python train.py --num_hidden_layers=21 --hidden_size=192 --num_attention_heads=6 --num_key_value_heads=6 --head_dim=32 --intermediate_size=768 --vocab_size=2038 --hidden_act="swiglu" --norm="rmsnorm" --norm_place="pre" --norm_eps=1e-05 --positions="rope" --rope_theta=18500.0 --rope_fraction=1.0 --qk_norm=false --attn_scale=0.177 --bias="none" --tie_word_embeddings=false --parallel_block=false --init="uniform" --init_std_qkv=0.0361 --init_std_o=0.0361 --init_std_up=0.0361 --init_std_down=0.0181 --optimizer="muon_variant" --learning_rate=0.00299 --lr_mult_qkv=0.5 --beta1=0.95 --lr_head=0.0162 --max_grad_norm=1.0 --warmup_steps=200 --schedule="wsd" --decay_fraction=0.823 --decay_shape="linear" --final_lr_fraction=0.0 --batch_tokens=131072 --max_seq_len=512 --doc_mask=true --z_loss=1e-05 --train_tokens=797600000 --max_steps=6086 --dataset="wikipedia_en"
Each number is 500 + 25 x the weight over its row's rms, rounded and kept within 0 to 999. Layers, rows and columns count from 0. Numbers have three digits each. The size before them is the row's rms in percent of the matrix's.

# layer 13 attention value, 192x192, rms 0.0917, rows 77-117, columns 96-191
082:510510483488495429542527505514507501475467497539494523517510475538494448471477521518512444473469511521495492485523484475479494536516493514532523506466520483498475502509503506503509506487540500522505569509494501484475491502440487480487517490542478490472543453489522483514492486476544507487
079:497535489491495520467498488481520484517487460489518529518508518497512507520503530552488546512462472520518471494513479550507513492521525512510478522483526487461524490463502497490512492526488541504492489530519509501518510461502497450493528494503489459476481527502544518481468542469479499466
082:523507497513497562457525500513524503491484480521507477468542473518475495466507487513476496551487467514510481442458509531477492530569540493477514526547474504464503506487540501470467535498475508512514476508489479474510534489499510508508532480490477490509536483499449519502489481461491516444
083:494497520529505524506458469501487489502541533492482521478508520517490485501518490540469487522523495542479523539484541460520496504528463480524492487517516516488484486481496517438477502512519492511508541506530465503477478531448483525501505498576517521511516472482478520477481516481461477513
077:483490489517493459523530511542493524540515507505566497476474436499493494503543495494502495470516505521494497470492514503487471470507495492503493523546488481524540522514548466436500511510545499505508452475514499529525483460456500519527533507486477492538442478542498505521497498498495508488
085:473538502490491536495473541474456498545516488491479489501423460524501525473533492517497507514515495530461490480529498507472509524539469504525485495509488511474529499547484515574523483474497508500435512509527469501520471480479504506519482519505518492530503569529481503503522554524499443457
082:556492513497511485522510508489488506525503468448511525513494439506493491503542469523551498570490520515501505577501496489509476535516476472514475495527519512526508497499501499495503513518477511500479526482473468488492529488490532529526447503491507499472471496517518499549451482521492471488
080:464440473519446482515503512493485511488472516487484495490508488467468509463522471484491534497528432539518501452487522526505483491470471453501513548492500470478482496523493497556485557533526496538539494516468503496495478478491511479507526462506488504482478535547483507511511548526497492530
084:506520504514516516500474527467506498491516481541492494508511508486500493498509467484507468508493502540503512541525485538504508486545424460501506472528519494501461504456466523535519506525532471509434523489516502484496493538482535510490488512469507505499508504485525536523516557514505497519
079:475491494472512507509511516531481513475534485481526510520525482484508476499486493510497495515520486518504474513543465506495492552527473513502495481491497486515507529504481564513542506517451502506491524496487463536524516452519477489489536533512501531522492535505508453465456519468535487485
080:462466477546501507505518485519535503515500494494479509551488515525514486492506498502493505572496509497470517501511511511481520456485522502523507528505473529493537548481523528499549464487520498487498475505524483511503487507496530458516519567484500489502503511477506452529426519506449528517
076:528500450457505502520499502507551499478517472459533476499493531537496499498493482530523493534503522472490584519508514493502484523521495492493507524512504497527493455533477478497471460468513516497557503498508501497513479499520501491483498555500550450473478454498491537518528526496519517514
077:536575495522492450527487493534475501515517503469488486498492534438524505450529473489544494472504461506516509466495504508462487433536507524473449469496513476488538511556459504516511509493475523490485479516510497515538496537475496521498537536471525510502534484519503480523444505455516492471
081:518537462529514529520480485536464498483543523479533450445485522516492480479533509501479500483526500552506479473531483509536515540519511497486497494527484548480486478484549494509510520492516485506502470498529480505492508514516510499511507477479550476507501517498527492511503514479497470516
089:516450514529509547502508476491516498451516538498508477503550504488485449522510527475507493473496511494508502540519480488522457513481499466516523520516491499483511476514504490496534483493498447504552478499573493519530505491511529475527495552489486512505509496501500544511489526519513536480
084:459501515479480498476487490461524470464548529550508518476496497533485523510480492455528508502502483470482491510505535497460528480474502484488461525487535511474514486486466522497520504502523489497558517439509501500486506507516522460473447501520542529532480526513476514515480510500505519516
080:474485483456538526504521488512481515535518482508536487471465497528515528440504504473483502501477511480500513498508509512503485521481469454469511519473525496508518478521512520515531547515513504513470501522479536487517508488507479448502509467498477473534507512513507525500452485480460511497
083:458513502508477477465514508497532460494500451470514484532510498494500459493492492517459538491516494494498492457466489488487465499449492542551444523470510518526464522470533516514498497514485503520515486507488473541510500560515528458435472536507486492455499508494480505492541521527506487483
081:497443539482543458535519494552517506480466497473517510488479533514480490477530468455492525531485507511497473506472512558513495479482471508497537538493545527477508489516476507507481483467516491481479490532526476486526536522486481483505480495525503498492497475543529531525530489511563505503
134:532516498532489498506519553519519529502525508485488514473505461520469568474467480484491506502480498508511506486488480509510476502502565520492484499503476506496483508488512507495538517516503431464499470530482584503487509505499487482487517498556523510491518466511483541489540501500525499518
136:482480539507485488488467487471462485482470533514514481493476491489498536482458494501489510477516535463472477464548510497474532494520520501540463512505541519479492462512470488495493482532530455527509503497534494515543542481512517486480494480489494499471487482497478479479514498493494511467
135:493493507450489498534493513472518499514470470539486463505542522502503486545496483523495519506512466560483501506496521500508528480528487457537470507553443507568476522496502506471524543511530475483486477498512508477457521479487515485503527475521464477509485500505544487528519489474490492535
131:509486520472477515499510490557492514465493504516534525561434489516574480539479464538507536494482508525468509518510496506472482512488540529543530473498503472471476512494535554474504521549515502512482481497494503500515503527526532551474532489558490470463494482482498494505497498476487521460
137:471506533512494521521518494513503509466498500490530502500558540523510501511516494501485467479504521498514474507511509505469508470457488478472547509509492453478474528560514517525501515493516491532501537483486524480531495488440514516494517473499504526487581518531510475489487523474499497492
136:524481489501494504464493487494502511527506521517498528511502530492521534523462497493486478474495470530552490476479488500495507470493522478543574534479483475477474509481500461536531496435484512480492501539522541494501505518488511472514497490470531522504495483523473490465477535500534547515
138:522455497511482505478488509492490496501497480507524509494489522479528566500493548529522476505559507532467483531507486535513470528486536501505449524477485470510480501500481502504529483540511503523540527528473506568502511530457497514464511462509473505489514482536487475512556518497504487510
136:514483494484509509450516516468493516493512463510493515516508519496498482500462509473483507506489518486507511545479491490493496479492519500469520498486425486505487456484467508524483453501498457505501476489555502510508524523510491529540484482537452473458479490530488493446481446498458484523
134:520515523473539499552512469502517548498508495507456521498513490489528457483531508513517542493500504500540456551480507482473499514531499517521451493499506509479484464543500513478482474492512495489513526528473503519529453440555500478515484491512513502514466497492500498520517458487536518479
138:502480489490485502475559490424491490449509489464535491507476496508457509544521482509519465486496514515521515482528537496485520456539503515482458545518473502459547485576520515502488453488506518468493498510490524520496496471463514522491517486496454496472511503510445502506492511508468503547
133:502485480507514503484479507529487519418496479495537517502551492523525502501498501500468532507492477509499477488496479454485557521453490477509513514467492538496482511507487508499469497537501471460528465468520497527498501463527536531471472504529522511510516517513483496507502508511474527475
133:453475522553499511470496501511492491520482536498557493453532507510496542531504457449569506466470461528527488521486485485499489501534470503458535544480504472506437558542495551504491523545485537497504534494498456503481481485546490511502535484540465497503466532522513467481484517524509466510
139:490508511531507538500530512526498509548514467493480473564531477521458525487483493495488503505484528499509533547501496493479486501483506493485464525544504540527476503457496496492479507484523484512475519495487508497476503479501507505465446461482464531513472503509453448483504511547477527502
137:490507460513503505496512568468507493505525487485461477543503501523533534491536503490489494544497480516538478482501502514520529537456504498483489508492503529542499486520464507515479513530505511493535458516515470572523469524479489524507516497527493481506486502458481499537508500547460514435
144:521506481490485478485473534497487533483513475516466473490510525484527486541496489489508506506464480510512522504513502510497521492481471566524465507490479542470469503482512510500535508481503498449505549499494556494558528502498425501489492532518508457510530487509490490566435484492508503494
134:446518446498493503519501471499525491491505471516498532482536482516470496532499460547532481480492478475514492516501510483481506532496508470505521517492492493516500515475488464491537479498497508532497484519499523521499511483531532540543552506543478499521525514521451563487462462550511513506
135:460471474505476518495489484518472484487508482560489523500491507477518494494530481467496507513487499488532502498524550474500525482503511468464554494447479545522495512496512501483472506527498477477429509490481504495509514497539438505466497551450506506518495486508531519521482527511496488516
135:521476482508507520520510490473472487497479524517502489524514506522501538496444490504446455509437497511483523511489511482461471511535493528500535508486518532492482488481551501496499514542526491501538488493517505489477499516467475533506463562501511518477548504497538505467496482505490472444
132:546536505469488489551568499527492520464531521487463497527490512517506484508558518506504511517507506490451512459470504489494493543498552500459501512442516495504465481528481458501541511471544533490493503482508492514527518487519489501500476499515475481472536522528519511519529534490509469522
143:507534524500511462494512539484464470519470501492508477470460527499517484497498513447512488460465500469498543559539497490503490531447480478484482521482497542458508526499517482510538477468497458485511500503505484485549463491569495496458542500509483497505561499463494539457538467520483519480
137:480488519473569498548533492494509506451520499522477487466462480474500527489487528489486514483481516500505510501521527524462475492493457466484553527480500544535486492534497486541437472519499514517464517529444526468473489517492545485480524475498507505504511490487503495552514473524481498455
138:481489494545487498534538520487500503519484470516557475513516474501510509493494510514491509507526467504530487481493514469496474538511548500502503512496488540482543519528447473496483512504496499485498505485492480455510431466517455515494487528534540539483505503463482480531464565469499501455
# layer 13 attention output (transposed), 192x192, rms 0.158, rows 77-116, columns 96-191
083:522499571542495498538506502496487498506466486485530448484482515481521494467512492504491502494508522508508497511509478486525487499485518453493510503463514508505487547473496552528537526500539442485452502484513454484485486501508471525528510490504522497443535487478548496499486501522520513528
081:522501553482499490480488485473536500467506527527517511484520528468543557497515482478537495488461542492505540480528515516490514472483486505490483493504567512536409463524511493463501516499439518475478479487487452505474479543485478489515501510537500477501512535528489537502489506492532506497
086:515504527483528458514493541486504499521464523533498509532524535469476522489555548465493534486512495504486535500505499499473546478474489509449491496485487512479501481475502519509452505524540504537536440507506437546489526509501436515529547450489496513495480515506505529503493482454531477492
083:496488530535510508460540518535534483493525491521523504519479510549503547482515460470464475491543511498468510537503486491492454540495467548473513465502513478482507475516514517517548492518543486511505477534521530524486575509495498506490511489482492508509527512523525515483521475489451473512
084:502468510501509477471493489474511516491491501501456484484506515509497505467515481492515504480486524528528471460526528521526492480551462499504476460523522518477497513471459453546491523499509494480492465504539509457478525532485507521528496507503522567431468495501483521490510488467500499514
085:517495519506471469485539501539483501493512505489464507507495477528479500551470509517510496466522487532480505503507526452495505469523527504509467477462499570528486483496502482528502485508434503510530496482473525522488534478470514513503518463464480503483507458509524487519469506543516463513
084:542484498523487497489519508486543544509467515491487495514527478476516487502493510491503527523501553423472502517501467499473494530517541457567481520492465505540497519506494487459557495497439520481503486559533531489497517492487493504480444494517510485445503458478521504509549505496506508462
086:505488506504480531497470510488534470541527508476514503501504520476496482513478494487529464534513508482433534492536526519525486482506465519471505508491506494562513535476462486498506506483526480509528496504492483531462493468509535512536545486491565495506458449531494476496504495499483492482
089:467489490528483525490515518527538558479493584483526528482526475466467515490519490506532507476498548513537517486556499491507475498508520494512528524486489500478524505521538532488506535460502515515519487488539502455485507484457481431435476508524519512528497471504516495473466477508461485487
081:496499535506527483510496475527486473508479552480491478554446483469481491461497530445491500525512486474513511437496513490505502487504527511530527507498500484466478481516513479478530491479454481493496478492504486532468486436473444485530538469494490500471529492512495502469486462512463524501
079:466504499532515528494508516541513486476506505501470540482485508454534543506464520532501443509489478504501494517496494526550523494475518545512492517512513515519486481491505476503517511518525521499480511529474542514477469516491515505563522525489459486497473483511532483501511483465518506538
085:489472499489493530534514453478513495475488501510452490493464509507479478495480520523471503523497467475516519476474496481495463510452495502509483486483509490510504533502513481468502516476561462533498470504511496512474496490496505527491488483499465469502448484429522491532516509478499518508
080:476488514491488481512523503528504522527549505512535531516492498508445496503514482508482519495516495446465451493560465500520491535485505530488468445512489501550504519482517486493500442469466479513518496488554473471495497502456493538523464479508452523542515542500497461487508503509488496501
082:472546550483488523531521513493562447452506485511508463466495485514536490482503516480487499489554517502481505510530475489497501469538470520517492507555498501499542513483523486501504515518484503518461533505553527499501532475502499499467490492534507465543487517474525506516509512544485507506
094:475489476528472490528470527488496483485522505465478444492522504517517488492531490501485514470500502482537528514537494502491476532509470521521528500478507500486516469444487493458540499529472449529448495539469469470512513500491484514526534491500483478502460480509454495487524496504505520504
083:465403495504448513486502477508482488539505477514506485511444498460497569508516473524523501481476503497467514504456477521518545492489486498487511534513547501492487482486517526510485494479517567460533458520493523492450451491507530533515454485532470536508494504515466512512515486458425484450
076:502526491488503529493527527486520455483488554521470520500502535535505534479486540488512515499520486485520486456515548484511538550487520487529502506503500487504529519464477499512472512500515491437496533509514453533521508501521536536517542532518527454524513463517470495462538535506495516494
087:517515477481508526479495522493485508522475525480499527497482543421479500509507458469531504490499493482514533495489514488485516472498474496427516498507469514498510488466495514516470477487469510461512510514471527493480462490477494531526476547550503491486518527537481501504467520469517507514
084:482513496490518546442522459485506427497482532533457461519533434486527513512514494479518533527523531491479514508544524521525519512491484528488516535469523515543480474467540497520489503498519473490513530459490487469494489503476485525515473502520487503493526500526535507516543516506520472516
134:445519521474491478527474516493466494537584486515487514472476490490507491483536483514470504475489514529485502476527503527478485501517455456489520492499493521475527494489491501450438489434507531482511500519537496506531487448542511483553482475508503508509477498495522466492498477501484484509
134:482442517512511480537501524513522533517470489508469546495474506455476484521532500514521515518504486540536524509471519480537469475503500468493554500478490484497491519521515493486537523472487507497517513486517500450483463539535523546495483501485518533537517501500460496493461479474498450472
130:473507508524481542481509515466485477459525493489549559496469454495500523489520493474489471508529530486491527473494496504509479498489520549446508504504539480487498514467500504509466492504511525529493489499518490454523462473530486484504510457494493531475488511499475523472485438522511505513
133:519507516508497501518521480489510503484536505494514486465558546516447519484523490508497484496474499478519517477496522460519484517515428554490472519488456505531514509497507474496519514494505544500530497495517472498472474488512521443520511513491494501580541513516486499476519504487510485518
137:504504508464491495540526489498499492523495474491529489515489535509511481501503512507527477562502528450473527505470502517509507465513482509523477481510508474459529466487520451494541576495519476501488497482518503457449460522508434503539511495490485495498464544478493464489475512518504517500
137:492501471498546484498543482514489493444554495542504528543519497471505508490524513484525518488512519489518507535519494504506509484537483499475481479551507475514542509517511536516502534565493514528506475494503494532496493483486515511530514475515489485527524545514456518514508482512514462505
137:505524515486511461442481500512494497497510508492554492483548487500534446518527525454522507504448470485485457512494517517471496511506462513507538483502555499493563537501523508527484479487479489488513469483526519494548460492485532481479476522510517514514487542454521528518541511489492456493
133:507506515523487468529501495518519467490505528449522510516488526504493553511578485499523479475489492460457474478504499492523539527494555525476515497511506516489477463559517503510469467529510519518475494513474509515510496490513491500501486531476500494516500527487511526548532516488475505490
135:511438524473486509471496504471513497522495451498502517533471530518487508469441517492486526517467502512483523477500487475504473522489464479518515510514515487496496561482533489562499534483519505496524451480543525466483514529479554489483486513492556467500479516484496500560452522476453493529
139:506536509513507508505502491555513508494508528451463488482526506450511515516505506457502513470483512459513496507556486482555487517530501463522512456500524496525506500495504448540506520524509466533543504496530511513474497485508474502514519525497515501481510482464537469487509506515471529479
131:514512516477558535473490492504483474545493536462509446518479547514487508479498542511512448482504506518496522470516463517537449476538500516484476516493536475520522475481502537546484487477480503524498516451469468465518493479537527483536511504468519463493502517486497488511531503497532541529
134:535535526496497495498476535517569477504532519480479519509494463496483466507505504514470514512466514500516527500489522550491502491458501529555478517504497546510486495480487495486524517416539511518475450547519474468501524490472502485470516536500534476526503507511476495481549510515488475502
142:503485459498520472506468485490533488480498484554517526456498463511536446493537497479474493476492507493482486505514466485512478510466511538495551501444534476477503467512521490494497514502499525464524541526520495493540515526477444514534509527521502475462517556456503518534475505501519515476
140:518470549509517529479524492477547496509467505537540540494508496502457454483465480508511499477482541505463511486508494497504489510522489494521502489526483504465505478524508530524511503471514471489534545495471512483459528449515519445485550450474493504505496489566514518500535503477510528509
144:452521501466458532498510506508497490543476505490520566532493503527470546525525488482484514500552496488533489502507495505530500500476508486466543473507436463507503526505433494578495520506511503515487523519511465487493488463483525543530512467531507502501488491494507515492508521471494557469
134:513543538508466491507521503458483491503450487453474488472486514525494492499530482475528534489525496486491516483524482502497491482516513450501482482490489513464512502473494517507505522487484521500471466467481481477464481485429497472484496504488476517498511486457507427511555469482494444508
137:478505520507514501539493522497546510509506516505509499530545475482485536503508530508501551501505494539485525475476492500494510514498519540518498454510461474491448480462525513525512534473448486483548465509503514456520543517506548534536491488503530465479523531517505515494534526511535442505
131:492490486535502490418461504517499491507512513467513485512500532493470463510529542498553521466543512517497499492520535531495478492442501439529508540509459458495507458451489512453523481532500488471475519464485489522489518467516514473506499459555491455531510491471455485514502518509520529534
133:496494509487496535536475493510504505525484556516522507506463492488519487512482525502513469487481530490494468494515482534512518516540465468556493505539460500497507529538514514533481441521470509497510535542504529469476451492511489461500450506521511504490488524501502501517502483481494536486
139:501446533525541507467486488457500562504477512519465492506519495526508494510492530517499517553511502525517516486500534531549529466547541516512514462454470539502494467519502516507508522523503540484458518518493528538448485491463540483517495513515522486501481503502509513437477541509526489494
137:536483451473489543471478477485496527566517516522491473481530462519513551522497512483501500492516510520492494492503483450536536509534509496513451478530486451492493472481491513475487482485531477495437493529512495505504517515517469472527520493480518476526448519442536499506493496491447472498
# layer 13 attention query, 192x192, rms 0.0603, rows 96-127, columns 96-191
036:475553501517544490467516512469510505535482511482524508535485480485496507502534476482486564535539456509483527489509506524516548478528507504498514502508498500474514479523472474537500528464523489529528481454509518492448530480512508465485524457478483516509537521499503501500499527479483476504
040:541517495489478503491525506479457521514488486502502498479495525504497473506505492480438494532512498461477505485463478536465515495533465484488508520478496470516500501514461512550458484547488517554509527461495517485498490510504501557527511486558515504502512482507514509500527488480505514517
049:489481476465477484438500524499494482526511489508423512524551494499514526499467500519495475479496480483457532489482516513521463494510516460542495477490502493482509507507505495480492459481555488513530519485524530466499408491492496503518497507530485529499458481459496475517488466495506497518
045:502491512492512498470498490500477487561488484531479515519489532510435496518496489514470497533504532497477514489474493487522443476494478484471532519468502486490498506512477506498485520525474558522535488510523512460477480505525450495478558518518535524519517515487498479503479486490533504550
072:509504504498520538475495511503528508412529511489516505456518436503554501516488507498520493447489474469522498520514500523501524489528524527486453498492476543512499506479525494479512516478511479487480514461515453520501507505480554528529464457487470479507482470506508511479484557507473510464
077:517500506543489444492552478498513519530518499529498498516488534529470512502494531473486518551543534505508524490492477528557511503497477489491510454478488497479487508501492485490482479489497510518534506538532562476514455494488465482506525509495511539503492534466491481537503483515538519509
072:503520520463477494533452508515474512585472468473517471534492550517469499463479496521507452515485533506480499492480473456486503500482506499509524524527533440519523456517490491481478487546530543541482516480484505495507491506522470484495542526533511508509522457473482523517489447484495498536
104:494496493464509537514439480524464532547529495479515468502487530517509511523476497520549449510502511494472498512491503511485499518529514496507513535546535488549517486498497471474506527536468493511493509467497492518503523490479546529503505516517503554505541464465507465516520462455458488493
143:458485448512480469487493482501455497479492479551465488548484470520484507470496493501469514507527497414496507495487469551531504493522475455494501515503457546467491501486501510501534477516488433517516525528478510457519446492487494478479511519513521442461499514542510461486502504514482556501
153:528463483476500501516515487476508530522536513500484465489457517499481539538479475462476485545538517515515511515550502516518528489533489514525514542526517485533508473506453487444495517508504495481497517502534496509490495507462519485491479463526507515492523497469509466488485497512529478468
163:498512481503516510477524482511515536499516527445484522483523476504494459512492474550555520504472501480511482474478485517522511495528479488492482488513485506542486524466517465461514458497414493472489510523490471485483477451510507466491546504525487511516513485484534521501481539522472554522
186:474506460460534504481501479497503469493498439515497496519497531478503433502487493498497473512466491457485504487533544525500507491448472537517489511479481486482497443524514479467508493503496481487498521543480492463481521486504521543475520515481456542518446480475521529460491446516524523472
162:497492485440440522498466541481498507512482489473520517520484510488458524473467507515530493517483495476509506543547507542463482482525483478494534555496480497497465545515523525471464508515505503510472520460505502493474445503509477520542508493513519534503487518507446507519519517493491511515
182:529479439546482509513489511492564521476513497471472520499502510477525517479489489480498487461519508500490534530487495486498523497525487539470519547545501494440490486519501527489458523514495509509487553474519452492508456541477473507550508529514544491513478509534542502520486513522527503427
169:474462494502513508522508453485496489519486528492486518517494491478540489468475514508483489474479469469515466462496507454481499514481528503517524429491480494487506446497517552501437481510474455518461505517473452496503522529500528506494467500455527523493499532512511494524504488480526506518
161:526499520509522486486480499499433454485522423456488490527516510533495569522496465528504490509486537539480501515515485517507480514510491528502497471515533503497491513482498472507514511514532480553507499516469535526491455514475485522520530452517470486516507479480518472508530474462450529456
040:510524523540504512504498555492515451452497527574500526501516486509495476491511572524515517518474538496444523512500512566511497455478466516471528473488522455561438482478494528482533511466476551490469481455504470519519484478462518485524484496525539518454494520490506509514494522495502498487
045:507520510498491491480496456503487528419488534541533495491503472492508493481511496489472496462531516496546493504496478504467492489505514544454483504511444524543503494464494490515516519497472472507475512552522492481554548509468511497479496497461521487505535514515535562494484539509502488494
052:540494518492499500488467492508511484566456483490489472540494524536487481460479497547505492531492516496456499456490489506480496485496454493489519523503511500493548512526475525483472490496534522512557504481496531474498487488521497508498538505579502534506543461500496527477487461494502508494
059:517521539498514521511488460509532512447495520476511478464534488473559485511493498503479476460469525507545500524520459506483512493521522550483449505500498505501500481503498490506553528484500512506454485496489451550511564494463521479511490500477498453500513508509500530486493544514487525503
057:492473457506485500503500510502469472529506499529492507535503551481478536497479524487499491555521476509478536495495549509507513517488478446547518474484491503507504487494491527494455475514536489475527487526523547460474443515535472526520511507514487548509466519485495463526538494509535525482
071:525526503484525489502467498505492507540475499486492514540486564487470471523542511500487501552531528548490477483509492492512480528466504526499500490520492480481512492496487487530478515508512533488521493479475527481510545483498476457486532559508550526519535553548514516503507464473519494521
094:489502495476511571491463473524486518469508493471509489467515427516530494501478489526516476455450480477504500495492490511485485514533532538497471521503516511521506503506531499494525534522452503514495511463496462534492529482489555550522472474497489482496528448497491506492490510468459478492
089:469492460517499503494505504496487502433485496528445500489509444493516467495508512505513530478495487436498487495494470521499479503521487493490491489499466553461501543487496512533555536499465462503502515512487469497501482476463528509487499496476513434469535506559509496459510537492460530490
116:489511476527479492495535519467521482468481479514471529470523460458484465481504507486466557487467485518526516498505493498530497516474496509507498459479491495449491534527508522507493471445485502510495498513480498501495482513519495481532504489458505460496463538538494566505474544533527488518
163:508507490503482513496480482495536509489528509520510505490456510507491476532446556532469525523501487465507515493522480494489494506470525509475508450460498498449552515497482513509464490510478487518507559514500539540537490514506507455503502469455513516538495478513522518534506521496448482447
179:527510487483516481524474488554490514503458519467481468519491548464524478495501458521483497453502531518492559503447500482506517511463527489521509472509542489469494472482467504526518479484469491461527525511549496465485475525469486479491471494481464492505513505511435495464527460506490509470
162:480534494511513483512528487504554520480526527520503527490441508517487491497530535494478506486478492480501515548468455505489520499480462454486495480499518506498538499518542480537491489532500479478505474444514520486502467510500494494477520478506476454504530495486534532466484461431554524539
152:505487501486486488488496471521490496478487470527537517530497514520525466509538501563503500507499521470500553467479530508529513511457464426496493543479507480505503514482465499533517440533543477497483510497542492501474461485550453541549496533520465477477500489523468468515526528507498513493
176:548495529496499475469480478509503494506499492488528527506477519542466495488491537455502513520494486522514508574493463495474477475508534532497493510513480537481475494492527523450488521534485498507531457476476539499537518516484434459462504511516522493517512458523468480471468518534495494472
173:495529486445493490547543510517506499506486502472484528514499538549484480503482483421516488486470493489526498475480501493471505477511521505516508442517513524507485480476532540491465510520506505496488468525537512487467441489502524524468530471537520506503521476522500540498500479493487492485
170:474477476481493489497526516483509493489500471508540489522507550542547503496543539496528506487481527575483510504536485505484480496522464515476502505480533531498477526512491521472523510488481462538484494498450463506490532490429459528517524519513496473509525506510515481514510508508471522486
# layer 13 attention key, 192x192, rms 0.0636, rows 96-127, columns 96-191
038:497428489473466518546536534547487514471467503511472501450502500524513479487451484540517487515487518533504455520495503470520499478513488492513462485514487537556500520499471504435483475502487491497454477496529491537552471501498504481515489502518507497544475466488506497470504501504531546474
038:443474488519480506469463476524523491524502518502504472505516518493488524464465499505490489493485482507510531450517487465483470526521477522496477513527454552505504482429517512486512510472503498503498508508468497513519468498506458501484489488515494491488493513498514494454542486503507546500
047:452462499520501467549494482509480477482492465496520512528527479489524519492492470458478458491476466468548512508495460503499487503489505532519496519460488521514488487448511505540505497470473508470508494536511476529475505516507493497439500508478504429507517503508485463515544528553482521504
046:515518503486494524490483501507479533547489523464534514468454530482469484508507545504485500531480500536470512531458535522476532514484474505457484512531501470487506488490475478522488522529527481518478497486466502537506501463504543520548492510505501548485548519489521515520476453412488520452
068:461453501529495470539523506480521480480466486524526472519517483513537510499499441484478505491483481470558500477548487472525479481504514490531517480479484520536478498463522510519498480491475534488518519531516491475486484540522464487473524529489489422529464473506459487511504539577508492526
062:467532513484507523520484546467510488489513517457494523477513508513491489466484524516495478478523446515461565495498552486443497495465528523471471504546536481472523497492509507479527500507531482471497498486514482510508539484490508516529493453502493506457498492457503535512460478491449484467
064:473506493535520477479505522513518503496559508554479446454503511518475504479541500480501521535506543498503540529481491459533486518528430479482465483470467534501472482518480490505484471486496487508471473553531496509526515514449501489519488471483517462490507537534519482485461505508476555504
098:530506477533536526505462497537511491490529475519503445460509506562513509534536457521499509530524518471485543500508469462520477523550487478490466541509475508500481459548503474487505479512476545486470476516515526460520517515451508460485508529489527455488528489528486489477489525532493494493
110:537487490499523537500466476560509472449500483493486462492515512544544518516519484545527481493529506447468544485477476465508477518546485491481487538537480470507506474521487468485512507525473544452464474514516521481517526518481529486486485528508533486481541510509473476493479500509489482455
148:470495549513478551515479456529546466497543470476470479509504529489529502475552496465514472505501531485479515500503516493487488506488476514504492507516497534495445495477518465466515489475444548461495492518494522492464498506474509507498485494534510494439477478452501525452484535494462503462
162:523512489499419502475532522494495548463530508496513490485477518548493466470464518519526499488560527474477497533530488506503506487487509514493550502496531471545462525481512471549485496498477484539506482512455495471450520497509476532513493490515514505515490513494533525532503515525478527480
172:489503504456464510497511474513542444526485475540502499491491506479475492538447513485529470473502485460480487479496523504519490511452506505502466489513479465537503498530473519488509494509559486462470528545498515516478541459523542538534468491484501532536553444470514479501490524514501505495
170:473482515480468525498465491453532528516508497545474509542513517543457499493493531501498516484483475491505497466500509550501512518473444496499538505513564518478467528549539509537504499496488498477491501434516484514518506519504465487485521483475488542510468475478485566475522494500533489490
168:503498475537479549469538452469516540451435533463486536481492512469504496472498536488513505501496545475509554488487500490478492496495528461474499492550502494453494479511520574477489502496502495482512506471516507501483518480489504505482573542507516474511465496457546516479508488500511506511
168:495508516510491477515471486515530542498496557479512532463494519517517505525487516533536445475504472507524503486502551467500532502509516539531473460457477485479502454510492520470500507463481459486520499504487477489471538505482526491528496490470515539497500532551488508529526531516496508503
159:466486461542517486470496524536470452491515510497455545469518504478502499525500502501482540498494527506481473495504462525487508494524522553487543492498475513510507485532463489512525500495532522541512526486460509459507517508477497465556490500498463469517484480494484531497534495454487463499
039:483535506475483496512501435504482516498557490446522471508499507494506531521524487501494532510507488495545476544484532497505505545508521504513492547481483504474512569512484493507469511521485454516511505532511493480483559519481537492495494554496510452550519494458495500485504494510519529506
040:547493503479491510463512515499507504526512517462465479459471523498541486479485522509514513535504558514438463534501467482547521505483514481527500492514500487468524512576479475516516523479542531469515464480501478504504512501525521451493496506483521540518490472461510477502534485483502487502
039:473494466505507519501514465520495512500485486489565520549520450461512477523515492480498472442464496479538550482517551486498494522556484510482491493455481507498453539418494518490513518499485481506502524530508465497518498511505474497520502487464523462497517535460509453544511499473510516507
048:479526478476500520517484545470484523512526506527511492471474498491448518489549518516536535519523468542486488507518522517531456517433502472489484465548498467469501490534497486480479485547476497508499476501544532502517538504514489481538523453517526526498478529512499514522446501507502477487
056:502512502483476506474506454518495499498443494456497544528511477523516452536444517502488463495474531447505486489477505492457497497529504523496536564506546488521488537486498496511540524488531525493518513477454468493465468497500515495454471520489484495510540435499508510486531477481490491470
067:546502497508500480516475513520514494529500504529492473468459535512454534501552531504520501507538516539466527537486476496533526491477478478484494487517467499429508495537474508461492479495491477518482487538518542527509550511486492517554511485506490512487501512496530522526477504509488496493
089:500463506503495455556498522473497468502443470514533483508514464489519502531478455480498511510499483477546479511531478454512473479501521497505510506493507521534491480504510500492472470492506546505515519525505489485504476516509450458452545527473506418520472467525470508493505522585541518559
104:464461508492473463536500496465472492491425487517515476507498447486511484515476448491512502506503503475522483495510488491499480500522519504503502494510494509510504490513522524496475498470502506502520534521489467480532467520495467458456548513489513425502482490551485515515503511574512529570
143:445498513508463469506511474509482510467483496547469463508475485503494523496519470478512507519549529461491506506475501506521485522536473500503492488517491524483482499515517524474493483463460480537516519538483485460521485507464495479492520505508534422468509520538507510500492512566471536562
160:504508459509508499505509495464532519499531534506480491468517488553463465553471502543471513553494538507513519497519503500486523496513497484475483502462501459505495523473456503523499490534494510469486526470527493518491519501492506480500536484452495490525506468491496459449511478494520471489
165:496454501480539505490495480494474558491475505467529460470474509456497496462536484477487512526463547501520477541466502510494525507482525463491488469539470494488510491511447482494496502490437504469493486512522515462488515507465477477477523509519423486509528536485474518495504479532506498485
162:474457482499492504504540539508484547475480502518540474473507525491479550533517453522462469516506517492500474445512465500495525519494502494495481491491498520533481505490534434518515540485497472503492478489489511530484517506473483501459493506504495428560486525486498487509499475477519522511
162:470530501514506488462511524504519534489513511549516467423518499490463519499518487482463497495494534517497529501485483496534526503512478465470466541493490491507518533502473514462481493502562485518451514511502482516512493468516474476496480507519494462491499472522481475490477475547472486508
169:488521496500556545497507494496506473518501472535500524514509446536490478478477531473516550491544466524458430477496487508481497524512537473514486483479455475482476481529541497461448483536493513521525508508515504467507503512467497500445491498510486510489541508491512492494483525542470516489
168:453505452519487497499478547464522503482486508506446508509508560540496504476531523502478506496504505476506544498509514514508514517507508493512501495464516497487488479498479503464505484543537491509520488505501513512493508484486520510491522526537529512551487503563473526494491538430481476486
169:508539500473482485499527497497491507499498496499537531505503528476535489467523516481487556505478538497512512494499461500499472482520484503477481532511535521515508510470468499446502511545466469539465530499509454528491512496480511483562454504501497474528506535489470508504537490500522482510